{
  "n_head": 7,
  "d_mlp": 1024,
  "positions": "rope",
  "parallel_block": false,
  "warmup_steps": 337
}
Each number is 500 + 50 x the weight over its row's rms, rounded and kept within 0 to 999. Layers, rows and columns count from 0. Numbers have three digits each. The size before them is the row's rms in percent of the matrix's.

# layer 9 MLP gate, 1024x448, rms 0.0409, rows 454-495, columns 224-335
099:482412476509577485369594441510574514514512555534516527443500593521449601463505411461554523521483527481428420451465576492402406503543506484387455454544505532578608449532481537475464589539502522528503524473530509505497520581570520471574515442556473549560467504477518525449541600568540531431525571521525475456469576552512510551388527491429
097:501442511530456555482536511493483534512523568572604542474532511559472516522478504422529449519535514469550495593574455577468462501455552503415512529501492413528509482492424431494555479484489546490564443469524470457432495599520484543480552472493503566463523538508544443491515509513528517419497483455489468488560433417483672458479490456529
096:471356501494560443484587441493568486516540521452498525442495589460553499518563483525506575473500455513478578510512471500529499481459428448471589506542525469514580497390517490480526505498531458601479509512480564523507518576453452451488473417423472531447579488509513467572430489489486418557503581529455492447520517564403523540448440549609
098:595465444481523570578506553510483515516455493548385538510533519544504481494527502546380490506501484520533490513514485585530409439510417564554415523528482456500443539552520569529531527505601445488427505398586411538523504546499578534412446535427571487467462528498430439540419515441492418487575557418554492582539559500551452495387530531458
102:570495582437489558466471439555497472483465528494487538419527389532551412486513535451538510358549483585447496412525492581433441466571469469550456483487536535494447523550427535507501515517364534424452515471442459411517507558449485440514454570498506431505461473448498446620500535472493480536531588370519520537517558544532522487498485652520
098:558477481524473552577463487524600525462500495407533471468541549504503424487414472529438497524493504438511510469511484450425537477503543583449501499598595500532491564559545475455455466533596459524468542410588479450601501534485436492526468498448524530449486512476411371603437462537378419525592579480498470379500551558495520441485567508474
102:481482460520529445536549486392389561489519472567483492533507483507535441565550604540560468490491427507472465498436466497481490460514524501484522508460483493525422524470524464388467578470548446533459488529561581470553520464531552418506598518528576503463527472543501523464468471545452539442526528534443476597470593436551455457534494489508
100:495431535386496546405537547400497537437440433409510428411500525490533526517541425613544503399539555595506553472411487525533415423482544409495522530542494498496573495516452428502498546415446476620454380430546506465498537560514585433385507476574523517497546492534588552540456523508583454502620473500500473475464520540461513502442537479528
097:492507554454483559417399528529528549478458465558506467532372599534494598418482449462553539494644447576501491526447468522431566563532542440442480514533458524422555466412539516492510498444525481534451524435490495512464487606464516479545523512471526510475479421496536527526524622503528549511507492548498424447494494396463531509412546591507
093:449518427520511559534504474443500491544468508507431493561461527577536498480455474448545531464505442497539512502480494405510498459464644616514488505461488438414456489502529595500398476535524452508552550562515459513492498486520448512413526603536545397489473403417547460469390620489475392472547472448518595424473507539478560504582470488454
113:521412514567434565483462414521537541537507465448432514431505482470495502537509499476452419482450625609547485523499424438461524381493526512481474406581549480411559521523438531528537443473423569607562502495455504504496485574493542513561477498588487482561447518526473489499414581531542517479578546548425492439535477575446468480507527593581
096:557479475431458478621510480480472481419408564509479447509513535455500510570472585398515479522433485579560555491406539535495482495537608401505478498468435457528598488384480482577490557478557539484502428495480476598610471549510502424412441471480475445531489492503575526427496481471538521472477459443507446481529502483528339502490527572482
102:520510429517524464529454464517480567588415488523428515465473528553559581526483564305595511516405398547484468483555486547450523527436517476492547474497512561480520530478515544499390549510570542464408525401556492573482562475582485472596458466444515455540527413427537508613463531539403440481484453555467523499488496459562487471548551551535
093:524538495456517645485438522600557517554476475532488430472518510518509405531413501504583526529412465446458475542477495371509491471508502499471470444552492552449455467498496478487459467466495603507487413595532485511488474584524527546462566518480561532522486548471577532586515508528545487422424504463588494450454483455447573473486465505571
107:511463429402476569513421472579459486568507502597468543430442511429398560574585425464439493476428519550517503516567425514501580492512479436495558491507566369583557488465553461457485476480447451381489455529461517522572557550553595453450550535524517530484461555408507495580499491548619444426531499419395451491512457574494534520496498469483
103:504471501472528569524521511491535521569480496473524536476473436441548423611490516472427502423477372517491519439447434518489557522520496482443497492490623567422417596457460496583476483501490515578445527515553575519582447516521496514523547511545473498601472554552616503566432528486487448491487499436533429526523512575428425457474482424511
101:543386493504519553512451540553557492404587500503417594495543539403537434488397465474559590440520503497590417528535573542480452491483524444420422518490503565490699599589522502516434518513505530465541476528459489553474509510533474501530515551520413439572516438485377467426477519507482528486537537457449461599556527490482474511456494499533
102:547546468639544505460429474556472606450539566565585554496541542531490595481462468466482538451505567391461551468551478493454576406453560550485413442576516471539556505511553496495397538532616392623500457556530430510544554536537540446484511564506514478434471569526515502525474539530545385468456471461483487520483494548482445489521487489380
100:524513459523508504505534517560455509448540482515443466522619482465557446499561478528516519450527575489565537521476392428613566535436469514523584484551487554472411525514443542525464509508428463479511530470415540522530506393428522433569529514470549416544512455524530565522356473482545454456532456525447521491538459535522504465475438434541
098:484499406496501529567460527438389506520532533529613444494438590569555608560554523475477471610454526548563492514545527456552419466488505401433470489501438409520492574484566585514571466543516432516485491436521494492585544458523449487522559525477546468418462547496520466481503607523531536461475588465427553507496532564530535471478501489583
100:481424535474536472538535556451547397545524522467418444437516561603474575565452500460552512427520574426515521492485510508509443410530446476475469486445565531531475510513616568463499529428561439613456524466465483531538483473584537500488351433452477468540503503493473565570452556517580403513515451528604578506485477488553473452519534588513
097:538599490523454536462574481445482508521489516461521519438445558488403575589459350482463485485468463483549562443431517505546527466424488538483503509412500505496521473448549560512425507490468470555478476538523428557525467571486421468443472464547472389464450556483436559563503502465431575464551597422481456668457484512455548452457432497444
105:544464503489539455528506534520494486581451511531409551422560443594574491498550450457559528461481572493435506527483444575515427477486465449515498625462508568512448500562539540492546507541470518487392559503577451492514512498569467377497519499541412559477489445482511465459552501533495482563561517480513475588559535425507509618401543438479
101:483568527492572477418454471412534468427475565421482458451428545545544516577563449520427495518487546439645510477456484549485432493464490441483543510603542438510498515504534429558484539488536576450489529446548521526634482506491460540493587499452487535509500460489496515500442498529561535403592532543528510399376507566536476491528506533467
105:479477461518460479524533439546439504511516450540523402424490434482602475469472428521452555443496505519461500507450521450538485463481505568513568479354622469518520497444558518425484458594504453636523481536470576490515442530521468474482567445485454477380472568553489524501435546472458491392472507389475512490351459396575579525417469583500
100:537446471491598528512493439483530475456559423596486467477530486413512467491587446589394560546466475464576565480491477512497478444475505514530572513470555498449450510434520479518406542509539439565484550503438411525562523508488580458521582520417545403461517528582576486490487554547525407507475433440596499522550477585443528448554512484528
103:441446453496408492523550498456472456575442468543460559488398511475459511558539542508458473490426640559476479431564429513426482360645547519475525468524466471508430553472577496530487548523517526524377502487482502475492425492561526376486576504470449462471484424565588551555460501496594510472523499579457573501495576542514500489450501508470
104:569552448448431497571498547538484529351537546497437460464575472504485557471511457595449521507448524538540512533570534501552505506509493539501580473394508438511526539555544517532428564530504577507540470508504585496489568431451530518555445496569564566535516449482482512532458547496532428390519511536561502468498446460483581537499550569576
101:519450502452522526576476482482528620497518583562464464555469554540499498459451466463451496487456466564531465445531555468557458529526523462564529577547455389510537576493538389590530506543439457493580521511465491575497490449476419488467576529465438628499491456549509408547416471584505503535614517471520547450507461541519564518565476481403
096:546443494502563495575531544517463501476589498395533554500500509600514487443516529446482477532556517497528517480431534491538366452472446492511495597450441492441570519494582521509582477520402529622556383467544476410566441563506432558437541480502543490470570497470421417476503603487449548502519470477414550569561502564539516443461537510514
100:484489562477492574440542418525449405510471570426437502497545453399350489446481483512491515491507445469589556487485506460519551516513451381556380503518531476466538420546588507473448546517471457593393500485560491410487507500563534538519544562554426508571447479502469542502481409468484541522520514529483486537503540506543530461418488489478
102:517486511413392417463463517519495472447532528585510554554562500534543474499528568498517448418439540530507504537518440539525423536493464515520469517534506537445455600438474447447470538423570578516437422508634432441596533553528512514521527555458422440474559475591480574507427505486591404520468362451421509470589414522429449518513431545515
092:480423449532480455513381521544513411494407463474572488539531517485556481609483525412424412567589455481571504468440444555489469493504504547540494439573462470538486437549527512515506466475509440479505603411487576499470427573566479530491515524490479476415415530547529441521548510414480541497629473501438600527441455444577437428506481459443
100:473543502460432454465388454484473566446512482514566481546571454551474518560536482581505477463498394563465476489468441512478446453524481547460459527550568486532500474545574522434514512531526577510415421518472545385578518515513524352431468495432519510495507589449542507566472537507460490480513450429525522547482513508608535440502526552581
100:486459512384546472425545442544556543478507498457469500511483531455545552394503474562551529495482532527555485502466521540593399483470462522465465457542532471608443564547475555422541469502530478605500581484489550458507435467564571464484505522469521490514520496522429468544489486504458462427590475500514538525495488527619454570540460623535
102:422619425459430576466523522537505552455504495496532543526468446496519529481485487591541584425440457448477404510484477494425528431466499532488444510402524502466434559461508435493408478505564430554476446606480551451434519497503480495496493502447554385402521498579497596516522503501547443455464496465483561516514515525500558533495503513582
097:441474539459476499457419445446447573469542551497535488421461505516487509583500412518575515473542471471622544538472568458542455493508455517451524451537471448408481511433560426494548547418594515516510458494590475467490450563562586455458429529535453539490544463497469438590495564595498471503524454404461487459550454538445514589597570425506
100:544542430557496441436485566492417538363504484592544536509422498514511534503458479543426513506501488492513525458459542478492498453500450394444471442517511568554576369433613433474477523504539353554396550412566525471549527498518559486543548517513515474463485536405470469532467569454616337449634499491551433497423485473543477424522474535439
099:635466490543483571531483471549469588485501449464474391566496541355471562527594542518505497505513521497534546599454472521542380451413589470452535454383597553511475559498511598580482492530563522531471591487480530536517515532552536527538460494579627447529476410495488507451503526401500510450545475441441596520492500565503550446424485445464
097:489542524505423542467481465585472528469540553512499473532561484502398410525443565578490534412536586500514510572528468610507435522482549525497522481529524457411500512574498458523543514502502566539405497462569431584429499517556649529422481508516464453490511523503544583516544492492596438530536468439429445479484539511504485564546549527472
098:535437419473387458540523554511532506563569421503537539492563508398582523553467462436460545489440517569506527482523548463529527579418578469607497515456506468445538514599458577490512466511564448610451475546456499543483560469494477539528558540485557444502524403528493415558386460522577440448543536455535563571496550507526473616422451505543
097:439560468565521548566547480428506492541537532504592395502466485564527429616549458409474500484481489545573495512340473487473456557543516479542503457555484504477450483536474448496449547483517458606471540459437547539505570557500528483486482495449482459489505489419454489491448476585471545531520511471473497462409430478473580535522658542446
# layer 9 MLP up, 1024x448, rms 0.0417, rows 454-495, columns 224-335
095:513523530558525537473517451523487421508441464428590574522504463435528487507452478499518520445537471529429456554539395382548482533560491519390496519478404478471515478505449456544453507485473478469485507528537501473554477606456461414465435513476557551489511528537435453516517517495514429469459572487466480486449561527415514375548472498491
099:481507448524470439551513532522586570533516510510420442564476470483559488507562563515449443462451502578565484518535505499534519526486560448476557383462439449645495496543480582541443438585485494475524469413422418544545491496500499526583559430493498571533500509486558539433547428501559495465536457531501503512531462542550503501481513504465
096:461531450378474516511472512505583528527492548529401549408489550500478418555407458550526460506502544482548447576591520517485383411401540493473496453414487443396455520448544515457336509519496458489508427541551428487551569502486405542462526471548475476554543505473539401471473483577507493557524506394450498460440477404456509500529579466506
103:509443433464434429469527525474522503409450550461434555445518553440425498484508514432507489530480498565460525512491545553486412532496485584618498473556491457533494509517542471496576546456548491437447557521522459538453518527553389451431498526456455513561460399512479483505530508497571532488514496436497483430457411450469505517609538499542
098:409540471523494557557593440601571424482544515471523482474435541569508435476563513500520624470524581497488554579562491498484528452469522477460488515389487446466410456527513549600447522556475567478437504525528547546498521468501554507499551438521546584515467553460502427506492531531465594500395536472489550524503536531510495541406518467579
101:555550517537508489519596527388336503491430481426559500586533504511519537445459574485561468397569495554613470484531443549540557521495365538556549544435503496460454524576470542536552562538580518433532582338417478518471548531492552485505551450579555478567598435455469520456546516441527504492491458524501425595540445440391480550486451473458
105:531455574489533489473492595425430565465582522500465402453462533465585506479526447528551531447575637555527499512525482519599469546541491559584500404515506528485499531503446479457544518566493495442491434401476442494462422426571496504600456441555516502439503507560502506427435516521540487483540492460493532624453467499476487562453535615430
098:518518463548587539557476545518459577542555589560541474477552476600464519464425435435425452508477490425405432487409512449535543629539513576536410512528567494491478458444487546522545527446536584534601545612493476536433477490519470531507481612513453434475482454615509477417442559494489514471460494555523517535518508507462469441601563507619
093:458513504555475497559395490429556455470546628469454453495542454473521464475425507466467456456542533536532543546541649514541551490477458481575465484512432506506480473600494523610494541513419497541515419562377415496463466449493488527518557563504563497423464405505569494523486464455523528420504474598541584461523475545541431475464414541475
104:440493481457475462569497473555540476495543540498480469474462520527505529520411514442557413518436532544506454443483510517593469475534546498546472549513559444592552551527539515485556518526510539439476456549570490427599467505525542458517527465445422552551464540613502486534421476611551588389495503500505519434475426503458512548430528484518
101:470485420465472411496485546501463460490442418502545507520501482517474454468541428490472539490569555495445466578386538553480534647461502531500547416467551419543541601481519471470479547489438529526506515445612508497479630504559518484357445488490368562513639473501503437517507364483496473575482513557457543528512534435538459471440509431454
093:527547477502480533575470602488440484504424542568478555516565546548616443321488491500510466504601467538489572501505532551486518530506501440454448548454549494534553549461569538415482459520558511433523418516630608478480499544573497528504383550636435462473523463502517487399411567495408478440476475466560497513504478416524475556480518535478
101:519599457538586566453428554414514505516438592463515443475628436539543509596569462519450451588539452402493548479543582373393469482502514446526585444567530482515564423465521485527495446550482495376441534458503557572591557506549464514490467467559506473544523577481447570520466464532535424534579566488490561483512542457466529447554539524372
091:484570511530508475497570470493451452515373475525476451477497476652423504510534463560496484508467466431548471545485555508528486438541435520509590520523410510509483491484461448461462460577508513434557414418459474541532502515554556526516587506515479478460567519346609470389551477497526451532525510536445427512554535504559418488472534510501
105:530456569474471496459467543509522464523443507631441488586464517471433524469442423488436594442547481479522526419514560467503504500503507474610462450485468563426432485630522508476494453545564441496494516442551539493422543454484522427428564442496561530453522628442556534462404450528527571407472486421631501553435419592595501657498520548489
100:452487495507476599533455505540405462450423455534475477609591553477575427546405545583579619424401541563495403436541544503434466605477583493590592475520576594415490529505528409426464564427461482590422554538485532522383464555503485497541440484484541399564518459468465454544450447420484526486525490504466445496565505594480422560528477451456
106:527464557479503487502463466526512524446499549514484511477565579457541405472428482594587544506544527516480502517453510497518497447504486445494512488489536594411485491503473524492491438406534520531446498438445468488541452537543521485467425399554503465535381592569506474527535535470484435519471569511473443517428484492475475508553516563500
102:515456537568558518448502515442585418511440553544439511437541486537486555535449445592389521540415534529488397531480461522596538573557622521509425544488458493454491486594407443485535494523513615648538479532634521498456556517606565401457526607570514547533527508578462508468499616498500438521527505479513526521528486543439554552590464582498
098:438494505512436552520496488456534499371456574502506475465504484440480520420540496446477487466516543454525491441495574516518538464505572552439509446499463485547484518543463575558517473506563523420553554449506493488601482465467371518502421454460546407543524546541564485459422566399531524463457551441626565369442428521483476511542483533427
099:530347532414477454414503499461639587569508492494520523500470571490484535515421529532585462487524474485537476576470513440520457432514528571431533609488490463526505513470503578509473566640527518422513538505531515412497584481420512530427513484528562496513428509528468492498421482523374471522470432481476422455419517470553588540520429548534
102:583438436489482570494509500538430499503529530558448625486510470501516507511535614500446567507461535493498470524431477547518500452475482491490556512455427486553477464499432468514580484514424568443438465561526419533408511514456526451482480615494498530466574478514583495474585471473485590518414583539557405511420540448511492550523423495557
095:480530459516446424532579431460493505504600477519416529484527456435444514505467467446507459535490496476552616474518453607446434555556408517528569427493506488600525472439462472411496452477522478488459471441419519563516458554473603545584529500407507522463479436444536510546544511518466424479576543471591434464605414590556446577507491499489
095:498568556526521535446513530560551544431512380490523478539510554492480571458443518539470488513485394434511537475491513442501548504517490529460401431506489511574539445506543556612458542519622430530557428520479493468481405527516476605495475582519496437523464491501440556554456538519479477521391383593509537432509468559440521414617573491498
099:524472446529427517467440571536478510497525495463486503451506603454530461489502458588475502572458454570448439461593490549444479497418473420481427502500594478448395480421469486498498497411434457450512510429508513574566567500533528598580579493431640511499482522517498569528572449500590517600560487537516488490418512629497462472561493496459
108:466526518417485491540495493506462541574461481492495527520464452478521512548578550531578545499550426475468414450560427505492515510479487531522517526608444548483548435419508588515517506537527541499459505494487367494500499482545602512536488457431485417601471595540385520383485509554477375446447533451488485541493477536523515447567471491544
102:452557502516588504514509536524530557486395469496437528498502566417448578477506405421422513553517556538505497422491469426514550505490507449397516523366615413467506521519449445449589452470475566510402485567481433410465540509386478528466555590581484491541592571456527552578555516528446469571472503456399481559421566488525508509489461527470
100:499387491438572479587492484391502499515512509452504523444543388574496493531544556520441468607496636526486497428568449630539360559589531502530494454534440508510598497508484455488532530551494497439465562445500535525476429535579501509574555606471446574460499451449536430526559594504505526539450439487465491444450458545470479511467527414491
104:509466609442479606552494520517484534588499561417514495507378475468541489610456534472470491454484435508439494506525476519430532474528436512474550498541463528499426473530496458496541384524513461537499468547606525535516544521454465478565583466455535491488591469474497519441548549487548476523501433521493567498593408452664478547470478561464
097:525515479488527479462485597487599420537581510525468498491464563476401515504485509439486527518545563484493523509508576500512464533420471531562465400492513405520455362513520431432538483529491498421485584481415494521481509504472505541500581471602556542539504485563505498502489581530545512434493413554578452509505494544525458556454406537463
094:484403547542493481549582541601488549509449448431503520448409541576549447482472513595550453534570406447533530527543527435534500475521494414519484507516479581548570474469429436471523523531457522473558519420405597587442518479493518481454506520427544534497498479506485447483443370553434529536528527483469587471597543481474439496476543560532
098:498453489383473484589475526545494479526551564519477586553532525494618460513490530477543472482549506489460621566396472482476438542547566544486492415441529466525520558488428490412461501527519465465545611469524388531556481507487488574508537455571437576535462554498523508498405432598509527497539541423509547476508500594561433498550516530456
101:433498495516388435457523430426426525462469473500476509592604437417418528482397573500502536530492569476398522563508442593528515521573522564525469484543477551470522544510431462445429534512546476475446528507356564440597610531430540560456536447530502496586378474540442487473517501486486456510486566519536472453482439470537515506454525450413
088:564473488489524512535498514494437568501532447434473514503480527532488542542469512527549509558432497492544465497577497456539489486541518515513516489541556559474475571468541492583494506524468519538514431430556474501602540579541566488516437538520484476512528516524503480447447540513600536516400495356499443552482540515547555485550471516538
102:526412525468414505523594492437569519564517527439499537554465539512516501590517580491448489534493436467446472384404484443540618454453527560481391537483515458466477503409483551531457420478546455474490489488449564428561442563502562369535500431527540484472450561507485407506479498548447573515447492579527592620451506513591505554422482525415
096:425453555450493456512385497502532469522490404489478514495484524515547464580414440586566503434583486489483455442513463424477541406505496520512486585519390533468489457425464531523573478468414469601374506522575524415576459554469490482456494496539406489455614460546606619611519633433479448532459555445483463453546516543494489462541500543461
098:474501498563585616521545537502468538564517520507544462617587552512539615452491499523483504522506452544452411427545474537434525497461528426424513512500558532492400480487504581487480457510518483442520567571475435516536484513462487405491536540477536563662481516571580598433487546568489439471494508463589499504415526540590495537554438518505
099:588542497548553470438495525496541514420518544498430528550471529478571487443490519625496435489492457469471570552583506558495499566407438531516488513566481514545461493452434514563569588474477509543445505495536425471532484536515519439410578554456531477401570452475561452448508477545492523547540471495481529562477534487436589407523496476519
105:573477508522526438574545613459455531444516522569483474478448449442494495496411465489437564487512613485479517495490603603493459523514421489525541396558459511549464421476541388563512567488489486484461440464523536500577470560491533533544394505441439516542467532495382438460466491469497495512466468548536440488478609485537489600463548412457
098:445496461537480515551304484540554432497628606463411571557539566537497433489564536462411471539348570383522447361472542496465489435507473509425517503503486435530561501632623467501539468405557518470526492476539498458524461586477528503472521465439379478461517503497467447530414465451533471513394461538588537557475495549467504546553535515458
101:585483516521456480478385534511511481493534580486508511577486476427519515435468459488456423483500503489542444487440575489574469418460501543480468465514461577538466492489501448403484572429457400528442582582409613477530417559443563453488501506524483512525611450525521526620587481504441486519584401458487528534551462529416527468465451570499
100:519542458484595425534618564602518443503555474495507501507495542489567441406385552550415589485521530461425527546542506460480434599473501462522497591453578475594566578559466505569581415412499446628497470557485554527483472543528537503421515409526463574533508434533460459497403466531518490562572512522494463458532536529481406463512490444512
097:545541555539539579489505516460539472461542517537540516547440583483480572471431504492549454547463459457532451569546485404534568521493511387488511473427526452494427518395459430571462440509539524420477525571452551477514632447532532525457460503502462500534618487490505512512431418551561553517512495424595580464578439561437431545581491443408
# layer 9 MLP down (transposed), 1024x448, rms 0.0392, rows 454-494, columns 224-335
097:422533614482483515534456511526492545485582583472496462487522560536496436576576498628466457543428450423494545520467523476522528491516504507555476482512532529521531534531544522547520560473591456574525510547467517540525563506479474535435529445557421460521406495406488499523503484510434520579511453471454533564545458506507462523510460542482
099:489486426517524592565513525500534538636575540477504480501455518373540497555566477560399508443513495492547525513431562409514538556565376488499546373439495582534506467463543484459458484517506486450448499584497560552461282510429468465514514390542464440529514464588531508555595523546557419493477554543443462511465555543407535508577514446523
097:459463444515501415480557473536524504499519515420531614522481513476443479507596490520581508546476509457499491503477479570444597475467497439534533473603459585540501543415550511475531471554463493515461507589490515460463562540505487505535534419445506514454486499420574423574564493526467476549533568548544481456514542533533446472515462510550
103:496445498497493434519488474513478447489482460457535532555549573474491476486452534508449521455473497554487549494557451495496417460477564469464421498511477545521461465474517606523454546462541519543548555503390439504610481479434488459532424469440499452540480489420383511474420426504373558608592527506423530568561552491531523465503504524546
099:532492525604567448495523556515436429474545575505556554446500403457493516504502544419509476463486434493387528454415394572509449472537450473552475555466496483516519466504431528469565491514469509429483563496490458458434484489475639486471457533463558414383504440461427542499565444526498540594513528537500445510551469495538567484520524567477
095:549504534506518515540502411443479432453446483469428509533485515549508458515459509515554423507574458496549541536566495459489482500570465485526366431451440499554507470578451499522492517542418475507431518454522452577549523427544467532620552586488387608538501456533485470493480514490429426622563509539487426420542481507457551421415479474479
106:515458507407500556467543599494423499494633547537472428449582522368517530429511562466508581396594541557353496439521519459558512510507434570545477476548536496493507485540512581534514457450530492520527454530516519506524409485559498500584505423511423397550496427469417527439468495493503483517466459499523493490447498475512454537518509505543
099:534570430474506408397454521541438541464586453545576423414561504573514472573568481521458536474445580535454458477460488575530379433424472519587517458423563464479511473481496475583524471511503321463454432462533533511463520568504585492406496590463483513581487530491496514553445433551568488622453481398455482580531546578518590466553528532568
092:588526515402523444523514486506488485571448548544546573474492484507434543516488459504517531498466381554397460583465417569530509499604487537542513502451554453564537547398495432495434452490495548467522555533547484554488450493460525420405530454525535479435498594456554477507589471521556497383496585451531416563501483546437569560520492514565
101:450552537560439581533486511502526454486463512524482426479463556459484531577471493557527448452422524436449504486554509474446462471481607525487557496472529455548479491571480473352432505479477526597485435517497443441489561493525519486417581531489517482527447567521555463464529464550454594421540474487526461520440496583509644431553508445544
101:469486537535557540548505533572598539493545579492476553453549474534501525564479505446471487493470515561534570507593445527509547368527572506453466513578552520453538459494398572569525409513465555563521522551488444530466419561470486475510539399561530453457392565526467607467467580554473483453523569500472491458466518524499451488591540573480
097:465511327572479535528497527468522456408494467452479515512473494473481525429507389481526459487545513424508528492506479408443549545431549572469577511497450479479466464568540542442560433529492510429495575557500517446549553528468475496575583544594518445497478513472432459538521570475492598478546513574495572583474435484436576488546520402488
102:423518570485456548488426508529537480564525474555538491523501637531538478585507469483537492512395531444548509451558534416513583481446465408452540548549501453462560418517508564516464499471518456503485550487432427465548587545517420522522436450374553601453459647478628501468469501473469463397522584543559471448448519459491482463491464464561
090:582522524482598493443448573570467498475535458478564415472523546417467514534483469524458577516548592483429562481470524524488457586458400476541403505471552389423553535464521461524460478512520465544458518464534538604517477564505477518517411424495442421467439497485473568541441512501467490594491598469462539583515513545439539462487468611577
106:654475580585542441485515472488517475452499517508557548461491518495505375502608499518522505434543522477567534460498509453475403458456518518504485495602458486535486489519536567476396531568558515467448458444514508457530517452578501513422543546455545516536576434537566393501519479503509397585533537467443550487480582491541519566461492491385
101:454438562481482533492549526477549550536535523494513526553468507584478527527540611456594534529522411496426454477586447560494478505512507551526501572582535481527489488454510462547447531459451448601624535510487518503413359505504507546526441449471542501493570545497578482592468541487420573470529467558477483529540417460483613483493432438525
105:563514517478488461462550548475543479422523489489557451577567453556559562425399500535456576478544485527471485520479527445513436532479538491514440531541479440494508479505449545380518513340420516470496494487549475438545568474534474357424431497604411507506476500485485513484492457618575500606534495487483429569472513521560472458420503472534
102:568485477507613529535489535581510466415506532543552487506455525467489531513456496473464581434499515393505545459456507448491551478468535464508501420532547530554429501514520501486378545495573401492431441538502511439534541545520514455393476492409489539505539491455481447460517486554492363539474384477473493562412417466541486478401510487430
100:482463497497536489506542509504499468458520567469493431562465530471475548470591478513520545529514544504577447592481490488535489445514550550492434504475428467522425406527538468608595527513543497464509404460460512528524439480560526458548462527539539418526519493445576522505478420468558483562514507484500444489503579497449586501601408479492
095:443488477525531468563571504487521511464557527571535488556571460506448517456362473469611500508528523436457501506488580524496477455504550415529489524482632459481472488558467524453529437452551476556605500589533556468527507439537490393508488571448514506468440467494459522550546536450503501666524574541482556525472440496563502487548551470517
103:536527555449564565547476428527424552518465574555536434582461467558451517417458488502495484519479557547479509411527551512453468430526486405523524499556501541421499487518556520520464647528579587561539444439549510565526385497451560480503564426488424519498465479560424512473487529535524506532644502565484541566547558538523530395461419545495
096:454528482471509547517516502451473554484513528441441503476463600557512532529473438488549506523451473503408489509441504433480467495431482481465488580512486502621504589477457542475469521470493456598543525510466438512550526512428465470414474420527436506519513465456529481485488493506487508705458476533570528575502481456531542551422465428513
093:530471507503537442548504471439480490602500572496423559518446505590512455562556552407547507434462561517429485581454513619528472513495487452566496587455462563471461563585520482460553530581465571461386466471539535551492543521522592467469489471512463548460487470424502450456602500483555493551531601438513442537521539410543534590381498486524
097:455550512430543502583484439505534428511520535511467515556406497528483474484490518566487523492514557464495519496517543511489446472477516509517499513537538473571555501498425491497574518503504542563473462527578439585583507610526416597494473416523494533598504485632506499481448523551524590385472447504569504546503563506493532476485397512536
108:481468534534548486532506519491489462506496482538544472434419532560488470478495508571518448491530609521453500504510462464528377559514568530513493530427571469588535506485505498531473519564510549496592469533454455525444512563492555425574432539500433429574401446532454338425490535538519517498485587479415489432491443529560566523554479423486
103:509504537395525485475508460441544491565481474607510630565527553440594464528564560471498549471521478458497497518477546528576577531501524511421579506569507555496524529472478444505537550596452597479600595464438503448478564474538486398463509476443517417472490474496500566460542555546416552493502479446596510505515597551495461478419561585538
101:494490420639617501459555452524469520460471515501487488522557518513454593474455512464478554503471461486462545528496502487547606425466566489461515613503489588519518417565505439562429524515575533551498587464556445511453531576511409521594480404525525542494465451525461500421485404508513443481590502388574518468507497428471580477407536501450
107:489499487444495543468530466548484521596470479571526495551471522453483516424582465507517563503497449443526490417493439536470526484439543419453364499640466578507464516526497509384431449473431543476462504522573534566551514529574501481510418393560431506497523500434519341474487530482430487517519525445602472542476456479590598494565495451527
098:543480569455475538615608509483472582516474432468443407454478542442490514412479595438506511468575484505467505502505566434489448614561505561437563504533494532596517479513531459514556501467514568504508568536517552558414488507504526463443574586490536476508401494498500439462467555496440445528476517370531555553482561512534535432484478569505
096:481510507457448530422504568464433402501436461588569472502505426534421449547463474457514516506479475505438480483491448430495588558597530495586586510553544515571482466518481513442462520481559472483453524570521500539379515446558512391557423505522507447542497463566529528498474472406538518415430458547487477478575481440466477546499457459621
098:529510508418515523543553551464447451521415584393516376524541445377459529417493482518574609486506482573530493473496469500445566534564436482583448549483532501456504506543521518459487489425541527454460519450532494573560518507418469492541493605499512451554446496503509557483467497494555476461560487450492446520432448472428461538542435441472
102:488566542529491384502424440552526482468359445392544505519503553482533427496454502429536485517578496419508521450448473510579607422552479409526528443488487445479524394460521542519385459462482483509489470545547550609596474515531487493507560531489510454422563462500542508537548524404504570467401457517497453501522508502490510506481419453499
090:490508468470475493468478440512540418458439474476500537471551493495552474534475490575407471496566486444502584442487361624463524464485433590429492565449427453540437457488577610452511519456499516535530574499455534525515396467480447527509591606504465441386513454526483484555573495444489443599507459619440511557403498473496484497500544562428
102:459570570534435491557558553485628610456471443543499634480541500470557563496449382492589572471496522526500491593494518587425632531518471509444536526559500533521429477518541531484533531481506508506497517463533549620441491545418473512512477535530522523516604490409523621444440589564454513533529536512484496553418500473499521568542568514509
098:510511498464476471545527520485425433479511465541474502542553466531532457530553528501500565427551447451477546542512415443538523531457398431607535587518474402483505438462444454575522499589478507429434551474485448575518472427517507467447450488534510575450564482451478467554476484487499493329445543468537494464511498552542482546514489473465
102:465501553466433488504516603545442571521554462397435460564473516507520573566544438479506522503440459549508499530541424539527537567556538547523473478491491462534497497472459465410536509525485534458530494515554527514522510554451468499506409578497473441525475545555484631523473432549490602532386470469573474481415467535423497521498462455405
098:543575585411485555492559588478610451532553522532454505433523515511547521467521572577460494488487537454515458525474547485409449493488534610533529444428540504503501411450472426388515523507441406540484501432440470562494448460505543526467490438463510475420456493454413496477534538493464556404413525473484511531520493524436525553507395555506
104:552516502416473416616533429524472504512469444545477456512463509481568550470525405407468531437444514542498550584494490614500485476557617506558531429516588489523470446559469496502545551499520582558565478576567501401453422416547442405470601543417491508581588391598544547399521483439547579542459425515430518483482534523516563526421578534457
099:495506571426530578497599475522548641570503582439515456519442518518480531497561542536479471557580573462646439527489437480582439539542531480490486462472584463601416548478500545475497475486557482513577608532449525468565427547576490462565501509513547517518432409503538581514487560427515530416620507604493525522533493514539503490461430521510
102:492579562443584420512412603474470497506495545496478438477426488534523449483428422524569503436507515512582495446553429424539510540506491509443617604473526549529504482499524395480563562469548491449469545433496485505445448549513497505479503586527554429511486491503454468378535506411468527479506431501556525502442561522425562433472543494531
098:425602543491506512464446499458413446532439447499384482603530533521555535558486510486537429607599457510574484544467430560404403528554414492427504504532507536450489493454591515527481512531480491358455530510468510457439473506524537420586487426471518509491461476480488441466603572461518436609487515532483405481540530444532541463520503565452